Each number is 500 + 25 x the weight over its row's rms, rounded and kept within 0 to 999. Layers, rows and columns count from 0. Numbers have three digits each. The size before them is the row's rms in percent of the matrix's.

# layer 6 MLP down, 768x2048, rms 5.65e+04, rows 754-767, columns 256-383
101:496545472492520533487508540541508538485535501492503486509547537509520511497510507522517500525483523481516517489534556528512537415497485519486524518455439524508488494496553536521472470515521506490497511473496554504473495517503523504478523490471509528467530475482473442530501495494513510502486502509504470521487510511442481503530489528493513495503452495493466504492517529479506481486469
099:492464462535494477495506496462485505519456497505513494514514475471476513492457475526519504486551474428513516508492530525496509477538535529502487506524498523484551529495480503540542499497496495508528474528474479512497483529497509462530487484495517498502501488461531514479484517502513497524454511512520482515495497467503503528506462510507502475504504457469435492499484521493498468476509
101:545463477516515468498516500487485515521481456511492538490514506488521496491490520497493509477507479473501509428506489497487482489518510488499541478454480516515509499522482555523494492533500540490512476507447502526468464482475504436495530471514517502520517575498496466503476474485456477493499523454495511527564443493477509453508510449491465513499502506470508515466497506564482497460523
103:485527513469497523525514522497502528526510491482499510502505466524498489486492494522476483474516487506506470515534482501480551469495494556517525504533503519508485490515537455525508511534512538507527531478517503471544510497497496511537487510493524511502493516550494515460470466533486482463514496482437504504470450509553512514545533494449519516488515478510500488484524550511485496556535
099:490521494510546501490516503492432529470471495509532455504534490494469461522555567490509465540470495477483494497494513514513494493490505547479494469464496497519538504482454497538506498496486474511470540464461445523498497483478485446500506565539497517525515527485447499476514531483498485495516507453478532509472469484503514543469523492488474467511526465494497468521506535519506466471514
100:519524469505478549522489505522487506504522486510512498489487535484514486486544560477551487500509503487471525518543509494484525523511521475493495484468403532468582485472487496504516496492490531531533478479461525505479522485497486496467439515476479519466521506461514452455481477441474489498510497543571498510470505515492496467504450487532481516495529535443511511515445474527543477504483
099:493474486513491509501486491511491550462524477574526527540459496509495506486498454502542497520481485501505483509506475542460465486583545496485481504514506450512523494534529491509538489475455473502512523517457484543477479529489483474443507494485534507506511510489518538479445496479490510496487522523530507536479464454505482473482540483486505467511516471466517516483525417503477514471488
100:507510519505444494501507515524487512502540494493499467496494504470474502509494535500517532497514531491485518470514511516496507470512436542511520514508527519570460513519478517527500465509538544568500497499513483475524510525537515507538464488491521526480458515462476482521489482481530504457524559537478490487456517548524546486493508489494507488461473528499482528471519497528471465488522
100:502473496491482522475489490507486483475454497486473493503549537518451470461495503523526470468454486475541549506507465484521481506475495473506486513486506494480517482490484477501487512528539463504504516529501487475491520484502501460501515460490491465520475497550509494537500493477495488464500524503470548484476475465467504474555487472489530457515512515484550524490528529470412527477504
104:500459506479520541483528480531489538517504494492514448499517494475476519492520516497535539507481497489508533498481487480521491501495503523542478436498502543527521411484459489484479483505501542504481503544482484490530530509543521478505530465490527535525481496491497514555510529531524502549490502473508518474513476489497486481495500499509501498529481464492528531501484511549509493491527
095:507488494495480530507480489500504491495488495455521523439480506474495516536490479478498492467536491531494496508493514478445478523510491547498525449450521461493489544492482483524564450486461485497470507514499452477510465473576478492502473484494496505477484482450453508481477505502471494470545508484512504453487504483510534501525508521544487457468488493486467499493517505526520497535536
100:505445509496512540524482525545522488516517507523477528484492501493507507487489462493507501485503466487510526517560460535543540530485493501496571465496478479530529523513528482524542520493463515504498507539465482495526518505512466521476500497516541500518468484520514479521512501509478478488491486458525501503534546510488490484508438488501507487488468481502509476452475517529515486475490
100:482478483483504476475547532489519503475464501504472502495474524491483511509528557502484516498464509499498488495504562511493458555526490474490546504488521501554482547501533525544479511476494526532498479483544478542541508500527475495523503505503514461500511525509534516505498524500503545491519508505517512541512495497483467508504568475479450476498476475505509505506477472489479526477485
096:459481457514523495526503512495503458518507504491510469506447517540532537526452527506493499498481499564491509547537493516494475496517540541496493489481551473496472505504531496507441497496514523485534529485534482479504507505531466461486509534512497479493466489445513502523455481522513478458489535443473467477513486496502505528517503459522512526506475491518534533470491517488511493512513